From a checkpoint of a small transformer trained on Wikipedia.
Architecture: LayerNorm before each block, rotary positions, no biases in attention or MLP, untied embeddings.
Each number is 128 + 32 x the weight over the matrix's rms, rounded and kept within 0 to 255. Layers, rows and columns count from 0.

# layer 4 MLP down (transposed), 832x320, rms 0.0356, rows 465-493, columns 0-79
[[120  89  84 110 125 117 117 184 119  66 114 120 137 115 124 129 126 164 142 164 125 142 133 103 159 160 132 162 131 113  67  89 171 151 131 150 119 201  78 138  99 107 159 121  83  84 102 106 148 149 135  99 126 142 171 107 125 150 141 153 201 105 122 128 188  69 144 123 166 139 121 162 143  99 131 126 110  78  81 162]
 [187  99 143 104  87 127 128 135 163 159 122 120  95 163  96 177  90 155 128 199  73  62 149  96 181 209 126 151 123  82 169 165 132 157  88 107 115 143 112  49 130 116 147 135 102 114 138 131 157 107 134  83 143 146 122 188 120 118 151 115 103 136 112 138 155 131 112 115 176 102 135 112  68 110 131 157  96 119 178  89]
 [104 101 174 103 149 154 133  68 103 120 185 143  93 111 162 205 144 154 150 139 172 151 164 160  89 162 101 109 142 147 138 123  95 127 208 108 128 137 106 171 133 136 116  98  94 108 158  65 167 109  88 195 175 178 123 163 164 151  79 118 105 135 120 176 136 112 113 160 153  62  89  94 132 129 102 103 120 122 144 170]
 [140 185 148 135  85 162  86 139 157 153  92  96  98 136 137 125 130 120 110 138 138 158 117 135 118 162 160 174 123 135 107 117  91 178  53 169 130  82 102 123  96 180 153 147 104 110 131 118 137 172 150 111  97 116 146 184 124  84 141 106 116 113  99  51 172  67 133 145  67  80  97 144 167 122 112 139 106 102 116 103]
 [148 133 167 142 152 126 154 171 172 163 112 127 106 135 138 142 107 100 173 165 104 123 100 135 133 196 128 113 109  98 148 151 114 108 116 108  94 117 176 113 122 136 130 140 164 129 115 104  70 143 144  86 174  93 143 106 129 103 171 132 120 118 105 143 157 107 143 132  66 155 147 102 148 143  24 171 162 126 158 121]
 [159 161  74 196  62 132  61  90 116 115 115 153 147 114 101 130 154 103 191 141 154 202 194 111  92 128  75 181 153  91 186 155 126 157 119 127 153 163  93 109  63 169 157 130 159 150 157 120 182 163 106 170 120  42  76 224 150 157 149 168 111  90 143 146 121 111 118 111 123 127  99 117 142  86 154  65 125 166 110 143]
 [142 173 146  76 177  98 134 124 146 188 165 126  98 141 127 132 119 129 125 169  88  95 124  75  89 118 113  99 164  90  79 123 126 176  91 131 131  97 121 127 169 159 144  94  88 149 162 105 172 163  92  99 159 175 107 122 158  31 134 133 154 163 106 119 169  95 193 107 100 168 170 127 117 128 131 132 216  85 153  93]
 [142 112 111 173 180  66 167 132 128 138 105 136 108 144  88 163  97 174 106 167 133 129 135 137  93 143 144 151 172  97  79 136 129 139 139 167 178 109 152 134 125 194 150 131 149  81 129 168 104 166 114 106  93 135 146 117 118 134 117 103 150 107 102 120 150  94  98 160 155  97  77  92 166 121  96 148 123 121 129 130]
 [141 170 103 173  89 140  83 114 168 135 120 106 152 144 194 103  86 120 149  73 190 177 170 157 146 167 103  84 128 217 153 115 132 143 188 109 150  88  87 157 129 138 193 130 105  83 102  86  95  88  82 117 132 108 121 139  77 123 136  93 134  77 129 103 110 139 102 113 124 106  98 157 149 112 116  99 120  89 157 118]
 [120 131 150 135 109 111 136 119 149 111 112 147  88 146 122 140  90 127 133  94 109 143 130 114 132 163 110 115 107 103 124  97 146 130 135 124 101 200  99 130 127 125 135 150 100 137 110  78 121 136 183 185 115 150 132 116 124 118  44  89  93 107  84 118 123 154 147 161 155 203 154 148 157 142 118 160 129 100  83  99]
 [139 206 138 134 138 133 139 152 165 146 118  99 108 109 105 103 163 167 104 107 101 148  54  56 161 160  75  99  85 119 170 181 165 153 103 107 155 111 137 163 174 126 126 109 105 157 104 103 115 174  65  75  82 109 108 161 210  67 134  99 175 114 163 100 145 151 135 167 153 135 141  72 120 149  60 175 111  94 110 142]
 [111 122 173  83 101 152 137  98 178 109 120  89 122 129 108 156 109 103 164  66 106 124 164 124 120 158 156 134 157  34 121 189 101 177 134 108 121  89 110 138 115 141 135 150 154  84 190  23  72 135 174 148 159 132 115 189 141 152 147 110 164 170 110 103 117  99 137 122  61 142 142  83  87 164  92 144 166 105 154  86]
 [129  78 159 102 180  68 122 153 141  93 120 147 159 111 139 107 127 138 104 180 120 155 132 136  99 130 105 131 135 159 121 198  68 186 152 154 225 124 152  90 134 100 147 127 114 123 146 118  85  84  65 139 214 112 147 114 143 115 154 122  97 173 128 109 173 117 102  85 178 110  67 149 153 149  92 112 140 159 150 113]
 [136 123 111  46 134 141 199 151 151 105 150 111  92  88 108 121  84 179 137  90 150 113 147 172 140 171 116 138 166 121  96 128 114 112 140  85 126  79 195 111 119 129 120 187 140 164 167  99  99 128 116 135 123 164 135 161 151 138 166 178 145 142  95  68  80 178 167 127 139  86  60 103 131  95 114 106 119  88 187 107]
 [121 116 150 122 105  94  96 125 167  98 163 144 106  92 146 138 130 115 115 145 148 148 128 163 157 107 137 140 104  98 153 137 150 102 149 133 109 109 146 120 128 104  98  43 160 146 155 101 135 177 149  98 216  96 138 184 178 149 126 125 164 137 142 112  67 138  88 162 131 126 124 143 115 181 118  91 106 141 132 134]
 [119 173 119 144 123  96 172 129 206 153  91 111 118 158 125 101 101 109 160 142 156  74 119 145 133 130 128 179 119 173 140  55 131  75 159 106 177  84  87 134 134 124 157 115 158 115 102 143 160 169 147 158  96  94  86 118 124 155 116 124 121 119 125  94 142 194 125 152 186 122 137 142 150 139 132 128 149 146 138 192]
 [ 82 103  99 115 132 181 111 146 156  88 169 124 100 176  82 112  90  77  90 136 144 153 202 143 112 170 119 154  51 141 147 123 154 146 141  92 103 151  64 119 222  93 141 147 131 117 177 102 151 104  52 150 117 124 115 109  71 129 160 132 170 150  93 125 108 169 179 173 153 129 117 132  93 140 133 127  95  93 124 178]
 [188  38 131 103 178 150 127  94  96 119 119 127 158 142 135 111  88 125  82 191  54 115 180 180 159 141 117 102 103 119 150 160 122 183 161  63 148 152 153 174 106 154 172 130 113 153  77 176 121  94 102 117 124 158 148 123 147  99 127 114 120 144 157  94 200 116 123 142  88 106 158 140 100 107 168  98  94 144 135 144]
 [121 118 131 103 135 160 169 129 156 126 155 115 157 148 139 153  88 138 112 107 144 176 140  99 142 148 132 103 123  85 141 108 152  95  41 114 109 111 119 128 122 168  89 115  97 136  62 142  69 121 157 128  82 139 122 182 172 145 131  76 119  75 128 132  96 118 131 102 124  68  88 110 122 125 133 113 169  58 207 143]
 [157 127 171 138 154  80 135 140 158 149 142 113 113 169  94 145 110 167 153 157  91  75 182  67  96 113 117  52 192 136 106 159 119 199 120 139 133 173 146 161 104 135 122 137 147 107 155 137 134 120  63 101 138  92  77 109 132 125  83  96 113 134 156 153 150 101 143 133 147 154 138 127  98 109 188 142 116 177 105 161]
 [131 118 109 166 115 198 108 162 118 131 165 128 134  96 188 151 121 120 101  83 169 181  71 187 118 143 125 141 153 110 128  99 167 178 129 113  99 111 103 144  56 133 133 213 155 169 100 104 127 126 114 118  36  90 182 119 115 139 111 138 122 140 179 116 140 177 155 149 136  96 144 177 110 137 151  86 160 157 148 106]
 [115 189 160 128 152 163 153 127 228  67 159  86 131 169 121 130  79 142 179 132 183 142 193  79 135 141 110 123 113 148  99 133  80  94 105 161 117  96 149 131 180 132 187 136  78 170 155  53 178 102 154 157  96 165  81 170  70  72  94 116 148 147  64 177 139 150 120  51 103 161 104 169 109  87  92  14 175  93 176  65]
 [131 133 114 133 151 135  97 126  99 137 110  93 139 153  98 155 159 106  75  94 178 129 103 150 128  84 119 182  46 131  95 179  99 199 134 126 101 121 127  97  68 155 164 145 227 109 157 160  76  92 144 113 149 136  87  81 175 115 119 104  92 180 134 176  71  91 169 109  91 143 129  84 110 138 160 165 149 142  94 165]
 [ 91 152 225 101  84 169  95 104 148 108 112 105 130  79 106 190 176 132 209  42 132 124 183 131  93 140 135  91 120  39 116 104 121 156 124 106 135 150 116 155 140 152 182 113 116  89 144 140 114 100 161 150 114 125 139 137 113 129 173  75 146  77 152 164 125 193 127 173 150 101 127 118 110 123  75  96 123 153 117  90]
 [ 93 161 147 104 134 126 154  99 137  67 145 133  85 126 208 107  43 106 103  86 129 146 102 143 137 208 109 133 149 175 145 139 154  50 163 182 128  78  56 135 134 130 184 117  92 164 168  98 170 166 147  57 117  44 119  79  90 142 134 142 120 115  93 136  82 173  93 157 187 184 163 129 198 140 151 113 136 111 156 200]
 [171 180 166 137 109 139 146 137 113  93 145 139 135 135 110 132 118 106 123 156  89 141  84 163 119  96 172 126  43 122 169 114 105  89  85 158  89 120 165 106 100 139 127 162 156 140 168 124  96  85 134 106 172 149  58 111 123 129  87 176 119 161 130 124 114 190 147 152 128 107 114 144 103 117 140 129 147 153 159  63]
 [150  60 113 172 136 126 160 157 166 118 110 157  68 162 123 199 179 145  91 168 152 132 145 123 170 134 133 127 131 156 140 122 159 138 122 149 149  96 136 114 166 127 116 170 135 173  70 143  78 139 104 156  87 113 149 113 105 166 105 145  97 101 117 146 128 114 140 143  73 127 144 123 159  73 113 160  84  86 139 131]
 [119 149 150 150 160 103 100 112 176 107  72 119  87 147 139 107 113 126 157 102 102 110 105 175  59 153 106 132 104  82 155 148 179 140 150 155 160 126  67 116 136 134 118 153  98 107 127 130 155 123 204 133 179 110 177 212 124 163 116  97 144 139 107 137 115 131 131 160 127 149 154  89 101 131 147  91 113 126 104 115]
 [127  63 175 139 100 156 128  97 106 141 124 173 146  95 131 166 146 155 109  91 153 172 166 162  99 134  68 134 104 207 158 156 107 133 116 126 137 129 124 145  50 151 200  72 151  61  87  97 150 102 104 144  39 111 124 135 148 166  96  90 158 141 128 145 167 147 139 116 145 113  91 101 140 153 195 116 132 119 114 153]]
# layer 4 MLP gate, 832x320, rms 0.04, rows 466-493, columns 0-79
[[ 95 116  71  75 147 102 101 106 182 106 147  98 135 114  98  90 102 165 122 109 136  65 185  72 122 190 154 108 158  65 161 171  78 135 161  87 170 112 136 158 170 119 111 107  97 148 126 177 140  50 130 124 135 137  86 142  92 118 113 131 162 152  93 112 129 201 107 100 111 151 123 121 131 123  80 170 132 149 158 110]
 [141 111 123  90 125 133 129 144 158 121 151 126 119 141 182 100 177 118 156 133 133 172 180 133  97 171  94 132 179 105 160 145 163 139 141  93 148 146 104 123 130 133  88 148 142 145 193 144 103 121 139 119  99 140 181 108 172 122 165 110 147 115 135 122 129 143 156 137 136 120  82  68 164 177  69 152 128 158  92 155]
 [107 109  85  84 152 127  83 105 159 114 131 151 124 110 132  84 124 113 122 103 101  78 217 192 137  73 151  62 180 113 112 185 167  87 178 136  76 103 113  97 186 124 140 151 112 121 103 139 125 116 119 159 118 148 149 213 107 138  86 126 206  85 107 151  89 155  98 170 137  94 140  63 126 123  54 123 113 141 143 122]
 [134 156  86 127 117 147 149 144 102  95 109 188 129  98 134 144 115 149  99 132 149 145 128  77 104 187 120 101 143 134 127  80 122 110 141 128 147 121 136 138 184 170 174 108 137  79 133 179 157 127 154 158  73 155 165 132 176 149  77 106 137 143 120 156  89  90 129 190 128 113 113 107  93 159 112 132 120 104 108 131]
 [ 96 183 119 122 102 109 148 166  83 184  80 104 100 142 132 124 171 121 121 152 136 119 146 155  89 118 135 128 116 122 115 120  95 172 155  90 162 125  95  97 150 150 128 157 125 125  75 134 104 164 177 117 132 143 130 143 129  62 125 150 178 167 146 106 158 170 113 149 119 117 168 155 106  37  91 123 141 113 141 125]
 [133 107 126 111 127 146 155 157 138  66  94 133 157 130 154 130 144 100 113 159 149 141 135 167 166 115 126 145 138 160 175 151 113  66 146 122  92 121 141 155  99 120 107  74 133 114  65 112  95 103  74 124 103  86 166 150 122 193  96 141  98 108 145 145 131 128  96 117 160 116  79 170 109 146 131  91  61 149 142 111]
 [121 123 143  68  91 187 135 129 133 135 127 149 174 100 130 129 185 176 128  95 133 157 156 108 159 109 109 117  81 161 154 157 143  87 144 101 120  97 155 114  99 140 139 152  85  83 121 100 149  76 169 126 206  81  97 107 155 113 154 179 118 139 142 159 118 175 146  87 121 180 111 138  84 145 176 103 139 105 142 155]
 [161 127 142  58 181  72 167 107  86 136 148  53 230 119 139 124 123 150  57 128 122 106 145 103 138  79 166  85 193 132 138 109  96 100  73 111 136 150 125 128 102 148 154 102 142 124  90 131  80 162 210 161 107 142 124 157  54 119 134 110 139 127 167 115 178  93 151  91 104 128 158 155 152 163 134 186 167 142 177  53]
 [137  92 128 134 118 114 165 195 139 144 110 181 126 105 194 117 178 134 119 131 141 132 141  93 125 129 139 129 148 161 165 136 143 171  81  58  85 113 119  95 130  96  85  51 120 136  98 126 130 130  91 176 119 155 171 149  77 100 204 184 111 167 180 112 168  87 106 102 113  13 141 144  92 216 141 151 116 125 137 130]
 [ 93 127 124 134 114 144  85  98 181  91 131 172 138 104 148  87 106 153  64 126 158 109 104 107 122 106  73  58 125 164 169 140 118 100  28 135 160 104 161 121 151 165 172 133 114 138  86 146 125 122 122 189 171 139 135 113 146 130 147 107 117 107 104 146 134  82  67 151 103 106 156 119  58 118 153 182  84  65 110 139]
 [135 133  87 100 115 109 106 131 118 147 100 113 149  96 153  90 130 144 136  87 100 161 137 159 204  87 150 192  55  83  74 142 171 162 200 109  66 128  84 143 126 135 130  96 138 125 140 130  55 131 170 160 135 213 154 208 100 137 122  86 157  68 195  87  70 108 131 131 107 101 124  95 121 168 133 132 156 178 157 120]
 [ 82 113 130 131 173 144 151 115 117 160 119 108 148 121 178  71  77 144  65 127 142 159  75 135 148 108 112 195 157 155 165 143 130 177 133  76 102 139 115 160 130 188 154  79 181  86 106 116 100 114 161 115 168  92 132 152 144 143  95 156 134  99 117 147 140 115 178 113 150 162 132 134 110 135  44  94 132  67  56 126]
 [164 128 159  69 106 105 109 105  67 119 146  94  99 113 184  86  83 105 126 118 158 179 122 163 129  73  86 162 134  89 114 133 235  83 122 137 129 121  62 141 130  90 153  86  78  75 142 106 125 201  81 163  64  96 137 142  95 181 189 111  66 174 120 152  67 158 148 152 141 124  98 161 101 170 129  99 116  94 119  94]
 [136 121 116 106 137  96 109 101 131 149 149 120 144  98 120 125  92 114  87 149 171 131  97 162 115  89 155 129 102  91 110 177 149 110 125 110 106  91 133 123 132  97  96 124 102 136 111 103 117 135 196 160 198 109 141 129 138 110 131 154 165 125 101 155  96 100 106 143 173  98 138 155 151 163 138  92 151 100 124 141]
 [149 162 128 158 126 142  98 129 199 100  69 123 120 151 102  55 116  90 153 147 125  98  83 104 114 146 160 104  95 139 146 134 112 153 127 121 108 130  68 102 151 108 153 111 125 149  75  91 166 152 103 185 117 112 146 164 111 129 148  95 141 106 177 144 169 151 142 173  85 124  89 152 130 173 105 131 158 156 105 201]
 [114 151  94 103  58 126 155  96  56 156  82 174  62  90 168 106 139 150 129  85 132 138 106 105  72 118 122 115 136 141 165 174  89  40 162  67 112  84 120 127 165 111 101 149  90 142 106 133  65  78 104 169  93  97 142 191  66 127 134 221 137 129 154 127  91  99 125 197 156 137 116 115  90 135 168  86 175  98 176  79]
 [133 142 127 129 106 134 113  69 150 186 124 110 131 106  91 106 131 171 137 128 150 175  84 123 130 159 137 186 133  95 116 135 146  87 131 158  65 110 112  94 131 107 147  55 166 113  85 100 170 117  87 103 126 125 114 100 156 134 170 141 117 107 181 140 138 132 148 118 151 186 109  95 113 160  86 119 123 119 155 132]
 [120  98 105  90  94 122 143  93 111 102 114  55 121 166 169 127 147 136 155  64 169 157 138 156  95 116 150 160 143 125  91 115 164 148  95 153  57 131  96 126  99 141  94 162 158  79 107 130 123 154 174 130 124 180 178 176 165 144 131 104 128 114 153  98 108 130 171 142 173  72  79  56 140 138 144 138 156 161 104 138]
 [ 87 109 148 141 106 110 136  91 126  96 143 102 115 116 130 101  97 162 101 119 154 156 158 139 145  74 129  96 101 158  90 149 144 117 125 127 110 169  92 187 109 144 118 177 130  96 122 140 144 117 180 175 128 141 147 129 112  98 129 172 143 204 104 129  80 144  88 136 139 121 126 156 128  79 149  73 152 127 150 126]
 [ 81 137  65 174 120 142 132 175 206 178  63  65  71 129 105 123  89  77  63 128 200 102 145  85 124 116 155 160 124 110 131 165  51 113 104 187 156 117 104 136 181 171 100 105 108 110  54 114 153 131 152 238 110 124 180 124 114  48 147 125 111 106 162 128 127  53 113 108 133 119 170 134  61 142  86 162 123 123 124  74]
 [186 113 148 168  90 123 177 120 116 123 118 117 168 138 125 158 172 112  83 124 139 148  77 137 136 112 114 154 157 189  32 146 118  71  91 123 107 103 115 117 185 128  94 146 102 111  71 123 109 132 197 184 117  96 116 109 100 165 118 189 163 136  95 169 121 105 130 132  84  99 111 186 135 121  83  67 147 106 154  49]
 [147 111  88 137 126 157  90 156  92 120 186 135 129 116 143  85  96 149 151 124 118 146 109  56 126 150 117  94 121 160 129 115 144  95 112 124 100 130  92 109 140 155 122 103  68 138 140  92 165 168 108 151 179  68 180 116 141 148 131 127 132 166 130 122 148 122 100 105 158 150 103 139 141  97 105  75 161  94 144  69]
 [113  68 136 163 148 152 147 164 109 155 159 147 131 116 171 106 150  89 108 107 116  79  66 145  72 133 155 136 123 136 200 161 167 121 158 152 153 137 111 111 138 105 118  39 125 119 121 114 150 125 109 167 134  61  92 131  75 216 161  94 136 146 139 130 105  49 170 108 109 168 132 165  96 119 118 102 138  76 136 136]
 [146  84  82 105 120 134 117 101 133 106 104 188 171 193 202 125 171  40 110  96 118 117 150  74 120 175  57 175 121  89  75 160 106  73 112 100 114 126 107  58 123  75 108  79 100 138 116 130 118 104 139 118 131 142 142 166 126  95 106 125 111 160  73  98 117  56 104  83 118  89 158 138  74 171 148 151 130 132 131  82]
 [140  82  99 119 142 129 109 124 157 140 118 111  92 110 132 113 111 157 133 117 156 110 141 126 133 155 108 122 169 150  88 131 157 139 162 105 154 149  91 130 140 133 117 114  93 107  74 114 160 150 147 161 125 119 176 157 149 112 154  92 134 109 106 127 131  71 140 133 139 123 127 128 141 163 121 114 127  92 102 173]
 [180 132  92 135 143  96 108 121 149 118 115  94  82 114 112 102 189 137  76 127 145 122 114 151 132 113 149 131  93 103 163 149 139 197 169 109 137 157  68 121 185 131 139 255 108 144  89 140  43 150 172  93  99 131 112 176  81 109  80 172 145 212 200 162  89 114 103 157 123 118 110 156 112 122  58 119 134 164 107 103]
 [146 134  73 114 164  98 114 150 119 146 162 159 106 114 138 125 133 109  34 126 145 127 165 104 171 153 111 100 141 107 143 123 110 170 149 131 114 191 125  80 167 106 117 143 114 111  62  99 112 148 133 140 123 126 166 131 132 134 118 114 107 117 128 169  45 107 198 149 138  73 144 118 134 165 163  98 138 134 135 152]
 [178 117 134 106 111 141 114 157  97  93 159 162 140 148 140  79 151 131 116 142 135 166 105 145  94  94  93 145 152 111 114 140 120 121  88 128 117 102 116 181 104 119 135  97 129  83 218 146  65  55 144 169  95 118  95 145 165 139 116  99 166  90 139 142 164  96 100 111 107 177 106 127 102 166 155 103 164 101 108 109]]
# layer 4 MLP up, 832x320, rms 0.0369, rows 466-493, columns 0-79
[[180 108 128 152 112 139 168  68 102 116  76 152 134 102 148  91 213 151 151 156  91 131  88 107 124  94 136 107 127 112 102 142 105  88  79 158 117 120 140  97 166 124 150  66 114 102 113 126 147  53 148  75 148 112 105 104  96  58 126 143 148 173  87  61 128 135 134 128 124 152  88  93  97 139  73 171  93 162 142 141]
 [145 155 149 152  66 158 124 120 149 143 147 129 130 178 187  92 152 124 138 105 144 173 160 138 193 101 114 165 186 141 107 181 167 105  95 139 100 149 150 115 123 119 100 138 175 158 138 184  43  90 171 103 142 120 115  87 110 137 170 132 153 149 104 111 147 158 114 132 118 141 119 131 147 128  98 145 141 142 154  80]
 [163 139 120 148 145 126  96 135  81 146 129 152 127 175 118 110 137 143 166 113 109  80 118 117 124 106 125 133 111  97 168 174 171  77 156  79 158 105 154 131 140  84 150  77  97 141 144 169 164 135 144 155 175 149  79  74 111 180 100 123 171 140 115 167  91 204 104 164 124 184 159 132  93 176 141 142 152 173 113 102]
 [ 86 190 131 154 147 119 128  80 150  98 137  70 130 147 182 165 135 143  99 102 106 121 152 173 139  97  90 169 128  84 150  99 159 146 135 189 186 140 121 156 140 100 112  83 154 131 113 132 117 120 103 158 124 135 115 153 100 132 106 123 169 118 167 117 125  89 114 129 100 111 156 120 125  92 115 113  84  88 130 140]
 [105 133 176 177  99 124 153 120  85 122 157 132 112 194 120 159 110  95 171 163 132 163 116  75  92 133 158 110 163 146 132 126  55 125 156 167 168 123 136  66 145 147 154  89 195 136 137 145 145 128 184 132 165 140 127 165 135 124 132  81 126 152 144  96 132  86  95 100 154 169 157 169  77 102 140 112 124 184 111 153]
 [123 128 140  86 159 146 185 128 122 136 133 181 197 118 141 116 190  99  70 115 163 138  80  67 141 107  79 118 134  93 195 145 162 120 110 123 164 118 178 113 117 160 152 123  79  77 102 143 157  98  59  96 112 114 112 118 152 147 101 111 175 121  83 104  78 112 113 153 155 171 143 136 152 156 100  93 151 120 102 155]
 [160 134 187 121  97 109 123  89  73 143  93 164  96 107  81 126 141 170 111 128 152 147 145  79 112 163 135  97 114 176 170 130 103 124 100  96 132  97 167  65  88 157 161  97  98  48 128 189 146 142 125 142 149  80 135 100 161 142  98 168 155  84  88 153 180 154 118  77 151 140  94 177 158  95 113  76  71  88 160 185]
 [ 83 120 188 132 111 160 111 147 168 152 130 109 140 159 171 143  64  94 104 119  75  73 191 148 148 177 113 142  42 143  82  94 155 126 165  69 133 160 123  74  84 103 121 118 136  66  77 147 155 110 133  86 118 181 171 115 140 120 130  63 156  50  77 102 123 127 114 162 139  92 135  99  96 176 147 106 132 107 136  87]
 [146 142  91 117 167 154 138 157 180 122 181 191  92 126 129 121 140 120  80 130 170 133 155 137 144 162 122 120 101 117 213 146 112 140  80 129 123 130 161 117 131 134  88 156 191 137 117 141 125 156 152 110 150  71 100 135 111 122  91 132 122 121 124 114 136 168 106 127 122 136  90 110 138 123 130 103  19 144  92 147]
 [144 112 158 164 128 124  76 109 142 180 178  88  39  98 108 193  97 155 150  57 103 115 157 153 176 113 175 130  81  83 131  66 100 117 210 112 123 119 207 150  64 129 114 117 114 155  69 131 129 127 110 102 120 134 169 176 111 160 108 144 128  71 107  81  64 138 148 162 146  76 108 119  87 131 105 122 111 124 128 168]
 [ 82 111 215  91 128 154 123 100 155  37 117 119 151 124 108 125 123  92 159 167 117 154 183 138  81  87 112 102 130 133  97 190 144 186 156 132  94  85 126  93 133 183  97 123 109  74 142  78  60 175 181 148 137 155 100 127 104 133 106 179 128 205  87 124 179 163 141 116  52 146 150 160  94 155 112 108 118 128 142  48]
 [139 170 127 151 171 173  86 102  89 150 144 197 151  81 136 135 147 115 112 163 105  76 159  93 189 169 142 145 135  68  94 121  78 164 164 139  82 147 169 154 104 148 147 123 161 126  85 175 152  73 139  69  99 161  99 164  82 151 153 153 138 173 147 102 173 102 133 133  93  60 124  59 156 143 112 187  93  82 100 163]
 [200 115  72  77 143  99 138 144 150  78 148 152 113 127 174 150 157 163  82  51 144  65 147 190 123  90 142 126 130  78 132 144 147 182 140 174  99  66  65 110 129 129  71  77 133 126 145  92 120 150 141 113 155  91 151 105 121 120 129 189 150  99 154 126  87 171  91 102 129 112 126 103 113 131 157  68  95 128 130 155]
 [123 132 175 139 114 118 135 176 119 130 144  68 160 167 141 109 186 115 165 109 157 170 152 136 204 129 119 162  93 122 128  94 155  84 122 142 120 131 120 125  80 141 148  94 159 102 117  96 143 158 101 119 105 150 132 171  83  90 121 164 115 175 172 124  76 162 126 112  91 146 107  91 126 138 132 101 171 163 190 113]
 [107 105 132 125 100 126 109 120  86 133 185 131  99 158 130 127  95 129 126  88 156 136 125  95  90 150 158 109  94  95 134 140 107 119 118 160 138 197 124 138 143 130 157 176 146 147 165  99  79  91 146  86 130 128 202  86  89  86 127 125 136 177 155 169 136 100 113  94 117  45 102 162  58  70 127  92 101  84 117 147]
 [161 169 124 100 119  86 131 174 166  85 127  94 103 159 143 104  94  96 116 126 185 171 153 148 161 116 177 157 114 128 118 105 147  85 118 195 121 148  78 196 178 141 162 153  25 156 172  73 187 100 122 184 150 211  84  84  77  85 195  33 104 125  84 167  78 175  86  98 155  99  95 181 104 144 116  80  25 127 126 114]
 [114 156 152  51 130  55  74 132 127 137  91 113 122 150  93 126 127 125  50 156 124 115  86 115  92 170 137 163  59 141 145 135 130 110 184 114  67 144  97 121 102  73 129  65 128 100 103 133 107  98 122 196 120 132 168 126 165 100 145 109 129 124 162  70 186 109 115 155 186 187 154 138 135 138 129 132 118 155  87 120]
 [129 132 132 136 108 163  73  78 148 111 163  84 156 102 162 109 119 124  99 151 118 192 134 162 138  71 154  81  95 170 112 184 104  89 146 111  66 161 110 149 182 146 141 126 107  99  94 176  81 172 122  69 177 180 175 162 111 136 177 170 178 115 143  91 129  97  88 133 128 155 104 135 140 124 126  87 137 138  93 121]
 [157 111 125 146 167  93 121 133 158 122 103 131 153 124  59 173 190 132 138 128 122 145 118 101 101 126 141  84 144 132 138 163 159 145 131 150 141 142 139 134  69 122  46 187  96 117  86 134 101 107 143 137 146 109 146  96 117 174  95 126 148 182 127 166 132 105 149 175 137 142 119 126 130  61 218 131 105 145 137 146]
 [177 142 137 134  88 110 123 175 111 163  98 136 169 171 180 164 104 151 102 102 117 132  61 136 139  90 110 221 159  76 113 122 119 109 132 176 172  81  66  98 143 133  65 119 190 142 144 121 112 145  87 171  81 141 164 120 148  90 157 122 104 131 160 159 173 184 110  67 115 131  81 141 127 122 117  81 118 135 168  85]
 [ 72 176 166 146 109 152 148 135 255 106 140  75 109 151 126 138 134 124 207 131 161 143 164  73 161 122 108  98  81 102 115  97  61 114 156 184 103 117 154 163 178 104 160 133 182 215 180  40 179  95  85  98 103 195  69 169  95  85  64  99 157 116 110 100 132 184 114  72 151 189 146 124  86 138 109  44 173 111 137  77]
 [167  96  85  73 133 128  50 176  47 166 175 155 158 137 138 100 123 199 143  95 113 121 141  74 124 126  51  57 112 171  77 107 113 132 194 201 135 161 165 145 176 101 118 116 106 120 102 110 113 165 116 129 178  80 146 179 155 101 143 115  90 138 115 125  98 110 129 131 103 109 120 163 152  95 132 139 127 148 180 100]
 [121 189 184 138 169 152 107 151 118 101 139 192 143  83 149 169 188 178 145 157 136 156 131  87  96 158 146 157  70  76 195  89 172 114 163  53  95 118  53 114 141 131 158 100 183 133 146 122  75  93 172 103 117 166 113 156 118 137 200  32 159 159  93 120  77 133 177 148 147 118 161 162 138 172 160 124 116 122 128 141]
 [ 76 163  86 111 122 125 119 129 109 117 129 132  33 129 163 120 106 135 129 128 149 135 138 124  96 148 113 123  63 147 152  84  99  52 143 154 120 139 107 176 112  99 173 145  91 186 131  98 160 150 117 123 139  93 116  55 120 120  52 153 100 127 131  90  90 192 108 101 135 130 121 178 150  79 132 165  85 103 162 135]
 [117  88 123  79 170 134  96 120 144 122 172 119  61 138 135 167 103 109 128 114 136  47 135  97 111 187 150 103 169 135 103 134 167 152 165 150 143 163 137  88 114 132 149  68  77 121 124 120 133 160  70 173 121 152 162 102 121 107 125  49 138 114  84 118 105 128 132 156 171 109  82 129 171  94 121 149  88 124 110 163]
 [ 96 107  69 119  92 148 109 125 204  76  85 163 151 165  33 102  98 171 175 167 186 132  57  92 114 129 204 187 124 176 122  93 130 117  70 100 133 131 120 102 135 196 117 148 107  94 134 102  98 111 142 148  76  82 141 141 133 100 138 108 117 174 120 125  97  83 123 113 136 134 147 145 129 132  87  81 102 120 126 141]
 [112 117 110 147 165 104 162  84  90 177  71 153 151 158  79  96  93 145 161 165 125 188 148 100 108 188 111 106 170 143 137 105 133 145 120  87 141 153 132 108 117 158 149 125 149 120 147  84 173 111 144 124 142 115 142 135 129 147 127 130  87 152 127 137 146  79 167 111  90 132  64 155 113 171 134 115 155 106 114 151]
 [121 123 130 133 101 101 115 148 108  91 130  72 104 134 137 115 138  68 103 144 111  52 104 110 116 156 108 173 186  92 139 134 141 137 114 120 117 144 159 147  95 154 133 131 138 164  71 134 128 139 107 141 162 137 170 110 134  88  98 133 186 188 127  68 195 107 145  73 107 130 157 125  89 126  95 191 130 173 140 121]]